{"num_key_value_heads": 1, "norm": "rmsnorm", "rope_theta": 10000.0, "rope_fraction": 1.0, "parallel_block": false, "init": "orth", "doc_mask": true}
Each number is 128 + 32 x the weight over its row's rms, rounded and kept within 0 to 255. Layers, rows and columns count from 0. Numbers have three digits each. The size before them is the row's rms in percent of the matrix's.

# layer 4 attention query, 128x128, rms 0.116, rows 7-43,71-106, columns 0-127
069:154206099133138141134083097080084158162143139125171127125073184208164098161125191073077134121076080150107197156116087135125110135148137086092128095151096159120138139152121129118121096081148151149128116141115160124131119119171105187109161146080108172146155110087152137120156116113062117107119176133114183150119146118081145140178144108119069123152093151153065161214163113112154165137149
057:150174127111102155096085095107097139157118139187134094127155148153155119132111111071089131179105127107121091112186141160095159086066119113146178116133106134135130152138138122068105144143096102151081124102128145165120140182092171190149138099153117108170122148171145147079131165109101138180073138176130082082101110105144158122119093169047125137154156187151108137132152074205074116086046
074:134051113142097130158126093161142132106090105112153120100102138110112089147174129076143101124171124055110125082099132102150129106107129116086134153120117107138164255171113132150144065118124140142128163174101159111142175165168152098121155158081141106064186125119140128109157142109111058084149114177126103175154099077189121159086119171185099093136107134179164134132151104099140130078141
067:178129151100135133110158145157161104139140127124094046109138163111133178118143103158120172104149121097148082102164131120117125159104150073132120189096160120148129057105130104127164148139119127105154085122120126121101179109106135046139138119088171099065104184110098035168120159120172128189140144060088118116134154100156167043118115126110157123137154086151145105102135130165079116153042
075:114118162166139098136122162141124138105121163137146121128151097107168061138096118195106149120112083144136123180147091118154153169183147066187154120114100217093127159159153167124123157099130148180179151095122130110121127188158065123107104116113085156153133127073163047104108093174098139172153153095102122133129152119095144187184137105087142073143084167102080119151145167165150185127148
064:126127192091108114117146163162158103116111122110116153109197122112121192122123052128136128135113173137091071143144130099084178112146114152168182200118130147128130057050143154125124171152132133105161107109136075133127133100058109129155122112207109165139111180167089135128118113170120172151138124060128161113104169145119152076101121112102111144122164113065108108072061081137136126144077
112:200139122139047166123136094154131123130082142105123121093168173139151166132123169090066092128146106112134125107129129171185157148102105101151036195119139157143179127096148055110149126173137148134077072129141143112133165178142184103186109073106148154130152098147094092173160116116146159156092105106122121082090127068109129060156163139111122103146125134110103144101112114185134106079090
083:153151104095143146131129088158124128131104122189095085107138112086134134150146076078138095102159198080116118094085148142141122091101112173112096138121176119126092107084139187192123103115123111055170117152127084106125127129134146083163137124164147126098114133195082168122121136154134074152153120131098078179158100149129067139108083178175118111046116099114172103065090069084071110136136
079:158082145136135108173140154118177127067167138081148183049103109155119126107132163134191134114084119162157088156105088059110139097193129110086118143145150153112146149128165116112152107158078148190100144050162179100158113071076113126081115132078140209153108103103135072093083082136123134127119162105113164126174167125144123156122180163180131131133092122101117114165124137148158130136163
068:147111071154127141129142063205101149160155162133115071112096140146146090081156158079124133143163073085113167112112104145172105102046164097081108047106097115149129192141120143162147073146122146123096163152112163105106168155180168113144128137090128099076135135121165153110168129075142118103146183166111116127111058109143130130101142176144184100141069104179158141133158119138098092125166
073:124168132135167150136122117050121144149159122109089116138115112067176146185105117180121188121166171123141134110089125129115132156104145178143164120150129053096120090176166203149107114165129112144199114102126124094112119085109123061115111170144121116136121091075107090121131152134127104126175131164110117131095153223124100132096144100191077124142168160089120157133132101044088158160178
077:185111108149095152119116141171150158081144132147129120106123161112141126113182174141158069187095060090105111123170123156137090106100136159132126197165083198134156158068092090124114106143129176179060084134106114154162130174125169166147103137099177135097166096132159128084132153104119109158094157094143118067074106087119137094138117139080144123168167161195129108118119107184141105100072
063:143120123142146100155104063145111145134163086132139059086087122131122053179149142147164127076145082110163172116118100122153098112113160125094086102165107116142110116148118138107127082099126153129090198146090149097152191178163098093127130149050132135138176120036164083107137097117171134143120158170158091142100069151154154151160174110113148103139095160157127086147197140134141115167192
078:123191111097069066129142092064152154161178107100103110108154175092123139155150108128134172152161150071091129131104157122135120096134152131145105104137175135110139075143190132107134117161105080150187155059169158044067144076123142075124113109143109106107127088114124102114112139123116154144151174135104146138089137143161156119089129121110154152148094071120107109117115178142045122216183
069:157194141129132148115106123100119180160176120119159087121079119164138068106111176119086122115102072147160177125127149134165125177135128100139055111155085176103140155157138115110144106121148169157141161132120174128127154139125089104101134144090077178155131122076148097095158099099091110104123195124109163122084134113079184158153174136145096101185075152131025112175161156150115189132175
089:161088099117100096134144134153083111147103134148115169139147181173124121196140120113153161131097144183174139143193070115135136163136130121131179110106171091147118157142092116144119118115158109110074094146146139185108101057108120135066192174103118109104165109204150124137057126129153076107102146139132131137187137073084097185152157103088066143100090088062135130147113083121143112081152
068:137140198118140142106137162105164136131108131134115167124154153107116192148094054136166131097148180155087099132170121112078139107113110159178203121112122122120109116122147157112111148179147097067172090120117062167119100052149144178158149129221124132107099101195094141138114157159114141133135091122110072121152156179122121061086086089126142156092142095085157154111077083118131133119081
070:102168168119145140141124136146163111087125081151074099106170117043109187158134126155168139150146162140153090120143141123106155077106145147128194156161131091102084102084122095100085155190102108083127059138141106187098161125141088124129119111170165099112113099129138135143116149139148170162108062113102088082113180175187128067124123131102111174092203116099165085086113089138111078150115
081:087208135109060174080146080140188125161119135125151118144146128158115107067123105119077094146127124092133156106138152167165152116123083113133127061055108092140109171145149120137121121150125097116171127089167087110085186123144109056121140122145078124119120119152166175156178048109168109128150127088135171101157117142119141160069206148140123115135128110049138103136089146105068117159130
117:103125165144130200082147123104212085135191107184096141103107116090111108160135149157127158162104135169152146117081126179106149098100143171134135079161161145118097137075134108085082155155075108163095163138088089114112170181101144097161115063122104166094169183134137176118197118122120164163115060123082079160099138120139118124144140082143113138110194158173139120142136131144171151144089
076:122077129140119163144177116130129163126158055130105154107143143125096184111135124075127114134106151123160153088165086146091093098115125091148123136082097115140157156155170143120138127177115118090094086118126103200169147131189172180182140129135178116100135070169121188162146208129118150111128117089127112173134131156186130121113104140148166162148188080139179127091097088182125072125045
075:098126097085102083132098198129154132157108150109158204153144131122148163120069160137122149196119161127150098183133199154128137114118094132109116114164175161108096061124141140140156136116065150138117142146169144089027097111126125176108125062148086135148075124179136167095125088166156103091100156102073166153129141133064058134131119092089132168110088155144113166123127140105106157139116
082:108159140184169114175136118110113108124118160119149133123135123158179136182114145197069124180151053145085120139151110139102146157150115130150086133155109142152186105147105134113123126113101093150097119110127140100127098144139102148120156110108063162137122130077069108104096158171140171176157122129177187078138089072071193072185129109110168150151100157162034148145138161111132159152193
064:119121154105123134114118138113147116164131122179083137086183119114159218126150089069169153138104169130149106123095134132084149125145165153125223110089169064095110091067158166102111126166128101051155100154157104157115112106087161117143156115223134101122107098152111120155113125133127212158159126123098133114144158170135125091110089132115113168087156130094157094109091043124110109144105
069:047127125088151145146155118148074077144134135144170182113206158153133173140113127134114138229144161105195112138119133162108181113108068158136105178086179099133164106108182157143121177090077114110102115108150087108094109143143169132135126117145120113111148123158141173162106132174120134171162076059158188150124108190127113103131138127073166149134138112114159111082140136165156131152079
091:101100153158149107127112148147139142102085111041126140145151162111105092110113140163161222148118208146106090141122130083068182165143072111102161151098095130167064102084102186078148107154123104103117139107180141169108164129166082167073098133120120156091103094116098099062072125154147147137115086133156161131121097119154142103150123107064124131119137136108125153092119194130169138139183
109:137140157096077073100093176141208121114159132119113144138131130144113029115110089136139149086118179119123158145147116117106144113138139111134157176124120145122099133101094179180183129178096105125126147142133163126069198144091064162095106122146151137135188133079154087095156079146137165109079130098072114061140216111143097138154124157066094140144122107115113109092125167183129093153143
070:193148069133148109131103092136118184125146146172095059104106154162107089118144140123153117074102092089116133093195120144167078156094155111093123096136111168139120175140060101099095073091121130170076131131142137150165144169113100038138123162065147123147148121114157143118132128065123140116167161169115106117142098112111087138154124126134151078146150138165204057118158079136091113094183
074:128117127133130109088081125060114146188124114092115138161133074119123192083098115107181177149125070124179142197066156069147165138121125159088113132115156160095139135088163148114140125110109133139116068128103153065114113146158133118102147180187130174102094132139165103100167079163100151121161114151090165162105115136161153165116098147161096194164117178079078161090119129145136164195164
083:127186127137108126176123149075085137104174097155124083184185134059120102161101135131162176196138121085145100161172150139132107154169101143126093158138124174155132159095154137099158118134117139116160130139216160105113152145139080100100152154148115089102093119160157151093163143144047113136182056151129151139146115159165128184148106139160097125184141139102192102101140091167116096092194
086:165160199159109150106123097104159130095105115111151126194070107141115111095100109168070154100135082174129135147122127106149155147147114087206146138155104148086114082149131030149131154115128141168168140116103111137108180110135082142125168118122042156145044156099103150102149117142128101091126168141085160128150139111131159095075136121168082114101104106123056182186101156119116176142141
077:107138158110118132163083142122109164112162138178108129141117079093141186137105094081168104122116181154133128118099149126135127127093091130130202108168200121129100082202149094109153135101141107083200101118145155075087111136161166132107150116189165141089110206160084183100100122124184165125134117161120132154088116163174141105149072125134179166110143112140162201155144096074102153135094
074:066139124122188143127105134155090079060140192192131133083119155139093167064130123191106136152179135166123069167112181179150175178156088149131130159136169116137091068144123081116120143136112063129142120134200117144134102146071108106147134087143117121135067194153143198124104088119121152132140147107149157124153137156096135149161135119144160103095152081124159138098070100183136108144114
108:119148175160177135157128091147165126155141143102119154113055171132092085085122103146175113149120150122156082140086166100048142163146111110073139060067131162146050200177100162145135099140134092101156128117155085170137106080103087097101121156141119137093117150181109147059130121108167104121150107153129172168113114129149179138193083121142129092125188176133151148157109155124116106139171
086:098098119117166106143063161138090105164100138065154128137092175102164151084075153106126149205133134157173072203157101158039150132180081133097068147090132105152152085061122162115144137081098161117081178079111122114078120117157131133090146159134119149117115135140140102081109131190126131127145086115117156157190127138127122166093127148120119163115075124098109148147147140145203131147116
099:105126106103133126159139085121140135200110130222149141134131142110164157133128135103074146117121088111095190120155119154168070114127130137150139135149172142121244084152115064087160136099122136155128116119084150111101090122125129131175175136173137116113196197130150201175142141144134132095101189131135076126178093118104082074132140117199150154151093094116135145142140073124164119120144
117:119165079099084096138109135121132152184118095026149084101138112125141159109115107123075168129168133134084108184115171104159128147159109058157145141129081152119097110095141152083179113152150116074158192090122168145150200091177115165134130103183123119160079118111153087082115084104086138118183140107130128112147117118119215131121172134138123133105103086127105080081122162129110115172175
062:167149098155080107153137071089124145124078166104182113111073144134162154064138144149133138112112148108144149132084128116168118155121169078115100140156078150066065155165081120113133092129120165129143117127137166082161180036133156080093141157135104129143168143119107140107200114082078092096146206135112113133153100131171137114115085139105141097115101114179106121179111176137068175121182
077:117135141109080093190119141131095141139198147122119098133105121168139127178116147113176165131106098161129143127115158149169119164062114132153098134136120179102150176111150129152140129061133140101085168212216149155107090191164120069141161177142179188097148150130164111134106124101123093119162118183155144144152054165117156100113190143152121144187125176123142165095119134154076165122115
064:089141165124115160120099106141106119120180135114146171125081125176091079136199136135136105115101135133120103142100121171199147119110094170098087104105089157164168196157085178123162091120175109141115178156190111075144124086114171093151128106120130156141204134110076097181117186164161138069119142176110201154106066132160197147152127123142139076159096128113141095108141106120122153125131
065:074165119173148124136115120112126128098162132166160184197146183148142110129155160105069125126148179144110131126140131069125105132173172116121155169186118151121122102104129171117123127044155138163096146148101130191127134091122145197088155112151063169059070093156202123115164141124169145098133150134164112101155145101178110093139199104104133108130096133157084124132139127169164195148099
070:170116092141154133160112104109143064117169047104155132168086146122109108147088140121146138103124118147161162183082118099132076111132116137150094147104161129076090133097114110082153128173100128107092128099084184118095169216205102105094111138087142130108164088094139135070157087124162148095135134111122066080134134059127091099163136105091170090055087111129083103128107150159154135141167
064:133095112096135092125186185124135144121128129169077158095185109101126159137115115111132092130104109122072110130159113067058111108141093171134197140115159133160140112105185134137108147084128120138122106158132091141109064187106129192113141117170149149125068154132131139126082096150102191141141079075107122121218158131112119153130142125108140169097167134036125117081094078110185147126072
110:092148136186068132202124135139099147124076089159124078119175096196131095171106117104194142104107127153105116147122134119190112130125103133131179124168155093147142124133139150164123110165157093158119154161049049096181122115088155114198060113105108135134118150129164041174076117153160118148152161142135137093082121141110133139153191134164162148117131105135106132162129132107099147179176
074:083145155121137166160159096117088170139123083129139130129152104064082095136154153159140097114096143116181111069197135115187129119091074142102137119156122172147141142107143149164129132125176111125094137214104115108110052093184140163110156100114168130154120128062122101169078194135085120076099128146096159105117139173165199140125147127140108129228151160107108164096130127118125172124104
068:077128117162151168112081107119167057126103108142136158105107168171114107103127098124091141149193122143036109050172133093111163110115128110159113079115099100144158116177152163153134136141127114177095055047138107128157132109117087158121077110139137097129123113142118107053169101090170108142106122114188129131109164081158071141118143110104157101109105070150142104103124189077155103151090
064:128149129123101114114053086141094157112115151111170137178057129146150108126135146131149145099131111143151124139078152176202121179112162118146091131125139146135101184139069116121126084136157123155084171124127126093153173105141148042111152113094122119116194163100146143151145202090200054076131173147163151113079102125126197126138125118105088071148095124163155110140128117145084107082186
076:129193130133134145110141112095128121106106161140113128137120121075084122156118106084053066162115133141142132068107139094154177176155103197057160152156072061091097134108119108133109106150111150071131128183135173140078114126179122163087126153149156076157130136064063134133148097146104158099142092117197127125074138104071095134169108110154070089100132154071137084110122116111127113106135
079:102179110170111159169133180108070132082118140122168142168123134157165097150157159126135160056107168148151112116132111130153091092163170039138098134145116131090132128139102127151135138062162088125138128141131110103161146100114131131093145087095061157168106141170201157202119123172126109133118130205067092118138166116190150137114131194175165181108142114140118162121142185152164161097124
065:143170118162142138080148107109132147140164148117177147151065141096092107154122137127121176069155136127134164117099103151167089188114146127110093127127105150083147146143107127038150102178146147091126138101114127111132188077207139067119138127046171103141178129098107122094183170118173078104130170124132122122084143097119155132159061142127081110114140129190111115129122153143107147104232
083:077136124146124143117124125090093128085140157145143090130109137160176131159108122161055168098091175117110161086177136172125071085161124107151140126141105128135159167123131115172087149052095160195161049121084121090111118071095140143155152110086146142145110168097109138171186088130093143068072117122089074104132151110106136154088081175125155137077130151123127149121151180184188154104140
065:143154082197124143091102119124172133135105130102111151147092134159127129122146175144122141137132118112142174120080120099163110195081147118052078112129055074084101108141113110086133090144096154134090128057098174082135169113149127096067135137117140127110145130051117131068211091119112122089100181132109131110134131050127129141149105121108169084088136106143087116152079161165137162177178
081:104135149103104132144163111144184163124085168092130139113172154110101109122122211028089112120130143118139162153124113150172155193156115162137102118088116135134142151094128125083130078233151157131142133149177124176089150115090148138121129179177129111116115088103082124146134171155113115134154069099190158135105161097149120101182172048155155104131132127098137145141188064106095135102129
063:105131159070147105143191178173120165103071169116089121142182144136162146120111132126148122122130108106141094107165142103080137059154153121138206161135152140149100121113132160127133135126125106156144124160174079166096123173044155192174158159198115131147041116139118171162083141143096131156172110062126142167133125188154082133145129122089082147136156126095113137105144107093155092137063
083:142155113109108147129193184096066191160158178173086108150141106101119128168113110116154152111114156110084152086141132091083082128148135183066168097091132156082102115110132178162066123090130150143167129187106120104078095171151090206108125128151151135133106142163150132152067110112131148151146117162066105107108150129142135172105088163145088205115150169105143132092110128073168088117155
095:182116150173069064153136147191116133137127088137079097059107154101127155162058189174160117103080125136139112102146131129089144131139105095129144075133119142107106098128138125122162116151180189165170116121089074134123101039139140145140126096092187125188107153096061109131094159047173130120064110114121126130157179114148156136150120087098125089116134106135125119134123168139131105154074
121:134171141127170166181081150123108144109061126134136121131173121132124122105196119154158152129142115135064083094156182066138194111193138138111084161119133074148108121186090118109080110130138132091052094049161097113142206134110099099068121155147158119179102075094131061093104125137143064155132118148165147117115090078111160120132133122137106145137119152081137111153097130132108093116109
081:152151123142083085128097135139080097182108118124131075149130100129134156184151143131123137172148168214136086117166111172095183163136155131128117111163158140166134114098095149156141174103201119117115172197135066139117128095135118128126151109121132129159082119131179101155052149089138137150083126140161156102115140143157128083056171198162141157207116169127149152125146103071069117105089
082:073106105111159165136171195093123110094153110108132100060114109160102110099093133164147101170145147114116148142112156105131092117126097149116125136113140134152158138098135179137059172100027104155182099066071150110145081180116119131193111154106111130147075121115160166111135137177109136144140128102111108118126098130139118182107114114168140184053166151137118131132145105247165130161121
074:142208053127166179130101093088093100155093081093140127103160192119092166148141176145114100182138145101098100116129135139152117128151123104151132148104152130131093113070157136144129123101073115080101123097080149106215189155121129096189139203158104161145140151093146104146143073141111116107202164150083069121141118107094077115113092183110086131120135126147124087130117110160143110083156
060:128125154109140133120130107139112157148106156117088105117175135134107160099110117133164181200137155184093098146166130112077161085145121131057145158138167156076139105092151123163132111091169143103112079157140121145104072133088064185096125123172140141140054155120150130087092109172114123147142057114111133132169129181146117146094135154167088222174156159052117131127110063076108100139105
065:112112140079162112120103109106082074140133131118107117154120093143142173075076137181142141176145145171143087109161127134073131092166056112200182119101193144156116075142127169153148171091111112107091171131122121174150024124143132144149107091104152122121094111164061109161101114137165157134103071098122085124162098105077087100105102153120115134116111157146164176099126072104159097167112
084:072082126079095133099172133121151040055217130159145176109169111101089138139117102130094133099116108060138197099140123082124091064088096165148117172059104129142137172094148140139096158083067103112141116087146190166145103146171098137161140142109083101072123136163108089130151122149176135169119121086107130165128122103150126121172119120098124157084121147113137150103146163141155122155117
103:172212052163081133091116144103126146123132146115112148113163091110153081169124167116086134081128105075122211111166122050138090081158136150140108147093111138160173111128145132116152097136111177170107053159123127073120133178158128187177123131110102108127180153125149135116155117175137130115120149124191087065093117085086111138112172152135094109125116095096156072076117136138174142104128
069:118180126137098134132154086154138153081142089107136111159091094074134134131161148132160134064122088120153206110077127193196101129105146115121110166161076133121084191148127125155141077166155108126158136105174099089152157099170152043125148127086134114087192130120163148167133140070149079140107192137074137147123098118170199182137174157131145115121095128164161084116123138146100110113145
073:103021131128130090095118108114132092156135136180171152154088116144165149133112149164122110183117123134106136130103154136144132099144146131075110180140167080093212096176125111172137118110094168155101098120116131120152098176110113125139120105179091186165098177124121155079119124179059146067138131129112146125142121168084119155144091121173096135087125108074060144149111114148228153137165
086:078151162095133113125139157126141070145128120190152127116166090137166114122145140104120119099147073111100218101121181129142089121113108157138122123128157103121142085131159167162114138130108133158192064132059097103132115113140156176125133147112110117096166211115099148125144125189122120088083147068156105144112074081147090165145138153136112089064108087128115127091106234199135170127123
086:172084076140151152129112115154162161119142122096066097114147160164218135181102146098118000138087119091127109120141113130119108095122118144144109131132130072107137105102120103073173123184129136150113166119085169089155183148124163129137163145126140150102111110088173124123120117062133135077102123081166144116157160115132137072148126170136145082079140120115154065081094107117157102076080
082:124114155067157148106156100092118136130142115110160204141104137127087107100133122203127163170172139160146072170154153118118125146106144138124139174105179069118189122164106113090100143092080204176153097157132118117144121105057102123111151172148111134146116142150093155100139142205112179137202148107139144129165072131118120136084088155124155172141113146102082199128190072149131140134167
084:195125123121156146078089144105116125172066108122124066123137101147125108149136133144110051173131173113035063119147109133129150082128097131143162173186129103158166070140120120193132169152120132109143158183082110079153083108135136161149150151118133150179110116155162062127051172127124168148153102133138159129142128147122140067105088140117158151177088146112138139123098085089141063100117
086:122039160126111088108121098168180116163104122153143185140107116095142105163151081094109096134100116163110130085119136112128167175098127154113181080165198137090145071146151106164116118094139133145138119079153114098061071148126155141094068148109180120157107073120096139103088183088127133095089122149096207097130144077169135157105136122083157085134153096136116101151102129079152088173169
080:055074139146074076121093148156154069115118156136096126093156176122176134124108103154100160174142174081132177153091182096082134139131095178145115167109167079147140074152145132159129129135096152091120071067117176182073078125117097153134106102176122110093097159139063112095173133135176132110093120122185119117086133159124105147159106064125118138098152152115090192126091127143144137097148
097:149147112117156142113062150131118180167107088076091070129168153164134088139149156123117119093176101113137013141163095143189124114139116100109103176184097151179124108121107135065171097129159180123124118193080148114197172147085114140123146157148150127140130089129171075126083155106154084143177141178144119109139121124186123105095146142138142136134125113118087102123126175163081076089114
# layer 4 attention key, 64x128, rms 0.0907, rows 7-42, columns 0-127
133:170092102154080216120162120109194148123128117120133118149095113115116096134161151088129105112120157054105108094082157164134193153128138047063105108125143162116172136124164063137161065167142139171130100085103130124143139159144137113155105123131085158114120123153136069125080112124149118154181147156098119135135099120104135163137163135160121071165039078123118150189112114102107146209122
078:175186189113110120116083150150146074154080208105095118183071111102145190154131186102174168128105136194097115157097124157132124077087136106090128147139130193143146103165068144091155158138128133087168103042158160142142110135104108151091128154132084149175110132170123122100159094159073108142122136166111092187156099134115147126119095123108155164179153124090107153119150116147180150115125
101:108094108088122103082128096112089161138172122152190093095125087228184127109086185128114117068161168141156113138197084093134154125139172114141167139182195117080102149170147116074058076143123122126121137133081150141134115143112078184165103155137098138161119142142120082167124106128120153164124147118088114107062177134111105107161163130126141126120094102120120202130149110108079134157090
090:126128115126146126122142144151183079088151147122167172081088126181107156108157171183156147133123117194124100158093117130101085108146166114137123146156110103099068097092090143134152160096173105162064136147107117101104116066166133147090107114121177103116135176198077112111130126194138166117092087092185157134160131161076213185087125076124146139151139144169147143149141179136102161162088
101:156192137163089170132095085108108152120086122100072111109116135115142106164107110119163109131157166117068184101184170068171084105088093073214083102101082126069150091117149140170178097115155106131144125073166134116126162113140138122126121088148112085115115086086161152148077119061106133122111139172125119169178119127157126135132112188115196135112114055105137114128130158187119125128144
123:100125120119178086136083133207121117136135130121087159137123173099159130070120102146088142157134119126139125126135134119091143099035125186138139113104116110101097114099088191117107204114099182096140105160149087113136072096119161140129170152153182079115144154133078204116158138137096131076104113120204204133147104183146094127158081082122108170173171172126143127129148124113157120077131
102:117120126082101102087114142132158125190091087149149139135163093114082098171116102135127189115177176114110171100145155188139175101122179109142149124103158125149123097075179094127175165173087136149171150157146137137113139148085160123131112105150169109182145177135168084099120129102073104164093082134193107135165174138082116116141148139035101119120099127090171115105193124141202097096148
104:130107112063151057108126093228101145150177104116181151091126104166149141108092131152169137108146124180162124145115093081105145139152174136129116148195167171085130128135110164089052107094114122180090125175093110097168088092117168111112114156138144075116115174161080081137135188147098133113095116116162167100147140153169073083135123096174122134139149175153138125094184114158158149130110
090:089105111160129139170126127125161158128098149104130056116160121134137073168133109119130110116109145077090130088167091187143143177095168117112120149170053157151153121133173148124172141155052106099190128134118131126066087054166150108134133154115135168133145104135155126094094166128133156130177071127144122058092117090167097099075049201104123116084119114112101168103154114123074156126153
113:117102117117096103110140065095121157164142081141156133089153089155179108155123158127179137075152154137140133103122115125140116184230119096121127165144172115115138119185160073114120040146184154127106102136113136101115122165103082106105074128115108150146149111140194044135097163143145135151121144141087104100088175162168175091132180176139116070079116087141062157139100110125126135166139
094:182127108099109136121160111184114172086179091166110181081121141147092141039142089091164147139118137114180152161078109094112090139168112087125107118092079152120080144087072140114131079143133152180130169135166115149156157088125121089130104089118110142092231095172133116077142145135126095052095142075101170144152104111166129112087119124127146123142133141191113113163147154094102156089126
078:106089164103078134018108102108171111167124092116162098145108127123178178135190107117116134118136116165087098104096088145106162155107170082095124122166139178097153142149125108137133136156128065143105106105160147112134093127118145110116132134056073175178053151151106039102116104144121104163139152103128098164074123120103088107165123084095149096182148093109060135165103146110109163132117
113:182141160088097128110159145106140189135073130125122135110148088141136114149127115116167139047125113130074143147117105129148107169179131094119107167142106161134108165135174133119148028159204099168154089098097126170125184146110113158114085077133087135095118106083181076125062123107147075161155110116060115127168174103145140115150128157155127066132102068110118159128080147160152100175147
095:119102170110089182179112124124148131127182149108119153114129182131167148229101149133119165161125112131084095116131093146140155140144126088183139169094127227141124142115122111155116177107094111131145163108114172110113103153154159135151113100149132154153152139072179123133121136084215164087169076123169112166098154132148155136094096171135054121165084129204135148138135103108132190151081
130:158120120177047211108165144066129135128107077120086114089130107116126101102132135092152107122120171046141135108081157132127162152126119068090097088110136140095144106141203117152157021149166109148127099085138138135121151147129169079131094101134104129070089115157172120103109155117109090144177141174112122152156120090139129149137136146147173074146072057145156158143083122123129124178129
101:132143095141108176103155091208136172049165150179090111083060096095083177070155121078102094097080102112155104143135155134118116124149051097101104101127091124114118105159049145147106090170115138176143124175159127172144156116157140134137108169106125100119169071111097114148122064177105099106163086126082117136135080071124116121088104116089173105131113138098132110152156110114116127164154
111:083091157103180086172119131164103063122128153125161128161137139128121118138158095164119160169149105148128120188143094143084126120106178168123129138122152110121109094091071160157146215129124147094107130168128097099117091141139168123081109182199208146143173171154058164132145147182091185091121115128173169170128090151097103128136108124113122166186161187116103097124158121107122155066143
116:096149163057160062125169160158115101129106161092151183177126135102122149132123134167111168116133106147167155194083126122108082113116136184127127172124115147157095091127104189117112172074157110077158186152154131145141090120131131189112144112116120071075132166104053142116174165207091154104126107091151156184132143202125129116129085089141122144149141158090143155092108174141166141121163
075:115150115123111093119141185111095170154123047094145149143167082095170082140086133134137146137180200088164130097144061164091156108103194102103138122161165088136173098126139173195095087129161136176119155156126197129094085099112106113111155157171158096126087190119120105115149161103073131120156120181160157157132117192140140109190143139151110112130081110123123117087089179116132159114114
078:124228120102146136186175145105136096105062152130138092156140075172068132079128092116092068115108118144144127143149107112137093127112098180163133180147112126188105152136130079134125205111177104064102136131096084149173129120147144197122097112100157080172116096172192086153165133176107189160143095111146110125153148120141125082119135138110155136106158141113114098111110140163161119075169
110:158146113131128091100158146147167088114107139079184143141139105137182152083102205115152099161133129174133083129107094180090154143141111114100201150119118136141154138158110101059096173165082152111131068120122119105115112136110039143068122123067122179160146161166118088158145152138166083104085127097142098137081163160151108052129068119176099132126163174129104155135097136131174149088096
092:118095138119131124147119141127090128161159192151119121144103133115157086151117145135124084176092103129091139091171142174090156127090105122139150080129099139135134108082148126137144167148099107131148146113096129137142047151158185129116181108116138200220088137152110125096182086119084086123161113143117055066104141182151062089117183121096084162164124125178122096130144091093107210111171
094:118148115107109164130072086136140157146060162141094119153114152162101171091130124128162199107109121110059144155059199138187183140122091115147121100098126104076113124097118175150191109125224130115150115099083153160133109091139127143149112091153062125167151144131109091115158096088134133087173151171135137150154132100115164180145167155104169117143114080082119095169117122070114162126175
115:087147139104148113149112176165158111105098123083113181145097130117108156056114152158166142165146124157140102158115111126086123136069138193101154173100169115169102126097070178079096202070085162079105107190138094121151050133129115132113158131117161084082158141156099144143143155118092188114100079083187114127106097144139105130132098123112107178135191189114138124126161164099155134093118
117:102119112127160121170130160154099138124119115114093150129161118076196178199070148135147111213171157165102141131117137125130149126083179145163161166111176122178135107124095148078096226130093152142147150138163104120120081159107121117141153067139165144142145149090107184161139127079178101124080081128177122126101162163160084131146155107095087139158149162182137096092136149132172165087089
087:089115171109167084150140126132098147188120143107114150172148149147130181166078114126109125197100092146068119082190139131180118139107080182167126132141128188123148099109098141124131162092130124154208116057125141126137077121145134173123145155171139221135151101088112178160157087155128189146104094084103119127111146130080092174112152138082089175162121106117101117079152147115145127133185
092:154116110116122101173107136131118123088103061120165119172073150123115155103138069114117183094105093111064161082125132114112085155079180124148153144162115146140131113086126117163095091056135110136122193107131143090141210086155173140164097100150175089101114087106100180182136089134078122161115138141083150167144151164102123161171067128116185124125091089151120175085069126105117087142138
106:160088136114118137115145114152122169119146100161103069120091109171119093108150085127159131027121129120194097133098079147109133140154110114091134142158134187127079173116180159174095025141201109160130125142149149120130165137117160125147074133137120102132122091118134124102063159102193143138136124139068166106160116074170166174122114176132176054094116099109155153140122089154138093153134
112:077143118191124144162102110128117065129110139137157118104150156095141121106123155159155131193110104067069153105145143119145135145121116188098138136049151166142103126086186083139158140082076137043086131078111077107139116152175133114129184096119119112111152159168152170142144127080164107152147161139148102067095107150105075123160120155141134188061218138167106127119094101142126141128144
096:119111124089152144165159153100092138158188097138148142194149114124135104180123109159127100159145104094132184189161102160178115164090189099155097153152085196105132088106128144113145113067148105131191135088158108088045114107089207110145160065091124158099123077125096151137123193123184086126134116187097107133093144117149096122117107124097140098138108103158108122064131123122177127109110
109:152158132172046150096097069122109098124137145101144136123129144183138101075144142106119081170121119103079119098152163161101158025125131090102084064107128139079157153149147081157137078130129168131052121148187143119131155130154136135146126139148116169127103097150185137127163078084119161108172227139113146166137109149115117114114128119150196164135094118100103113132054095114095142117105
099:058140111138127144150144102125104076138101122102168150149138091132115093144093156181120100133106069128087133117148115158135135116116070147111068168095131143159129046090141145131145179110132158088082135153084089107124069126152153168114133121112093167215141113172096148189152139176174203153160111083142094073117124181142097123122139089144135179107145179175133150102191150107169144117165
105:121165054172127094134131086169133090196083153088136141185158143118117145167076141149089084206132125137145166082101136161157114116117122136148121097115085137123151077083114113078113194143073109140147129159193094152139117106093133147152137135090122117074074164138104165100150128166147122095101116090193119093110136153080126087067108108150126183103177163132162126111157083146124161101185
091:119099134147105037152156116064082134121130150167101061044178107110097112137160133127103140075115193073112109125177131135196103132139078158089132103159124142148158098192143131116072109132093174153146111160093167128159098108040107121152110182103135130068089136139135138097127176146087097125161120122148123099128115157120129119138095147108112124098199143122116090148157077148106161173145
094:092146171151174168161127119132120150080136132151123102127138110114107198142109115105142121248122105131087118131200167105128142146170144132180151148058125113153181117112107095138120167130110135083148102091127104129162115157196162140102152125166158111147150135098134110057166078148139115142099108128138081050099131077129124186101093170110124171169102143177081102088124086129111171145176
089:169084102125117154086111156132182139148114145136161090084110080177122074112183130121122111124138081169178081141130104122108162115126139129141129079151103024118144157192098145109115096216194128148119103157095139110114047170101170121140119150108109136184127175114084099090100121117089139145153148159120176140113141133152169164123150120126151108185077100095134107135104146051081121097127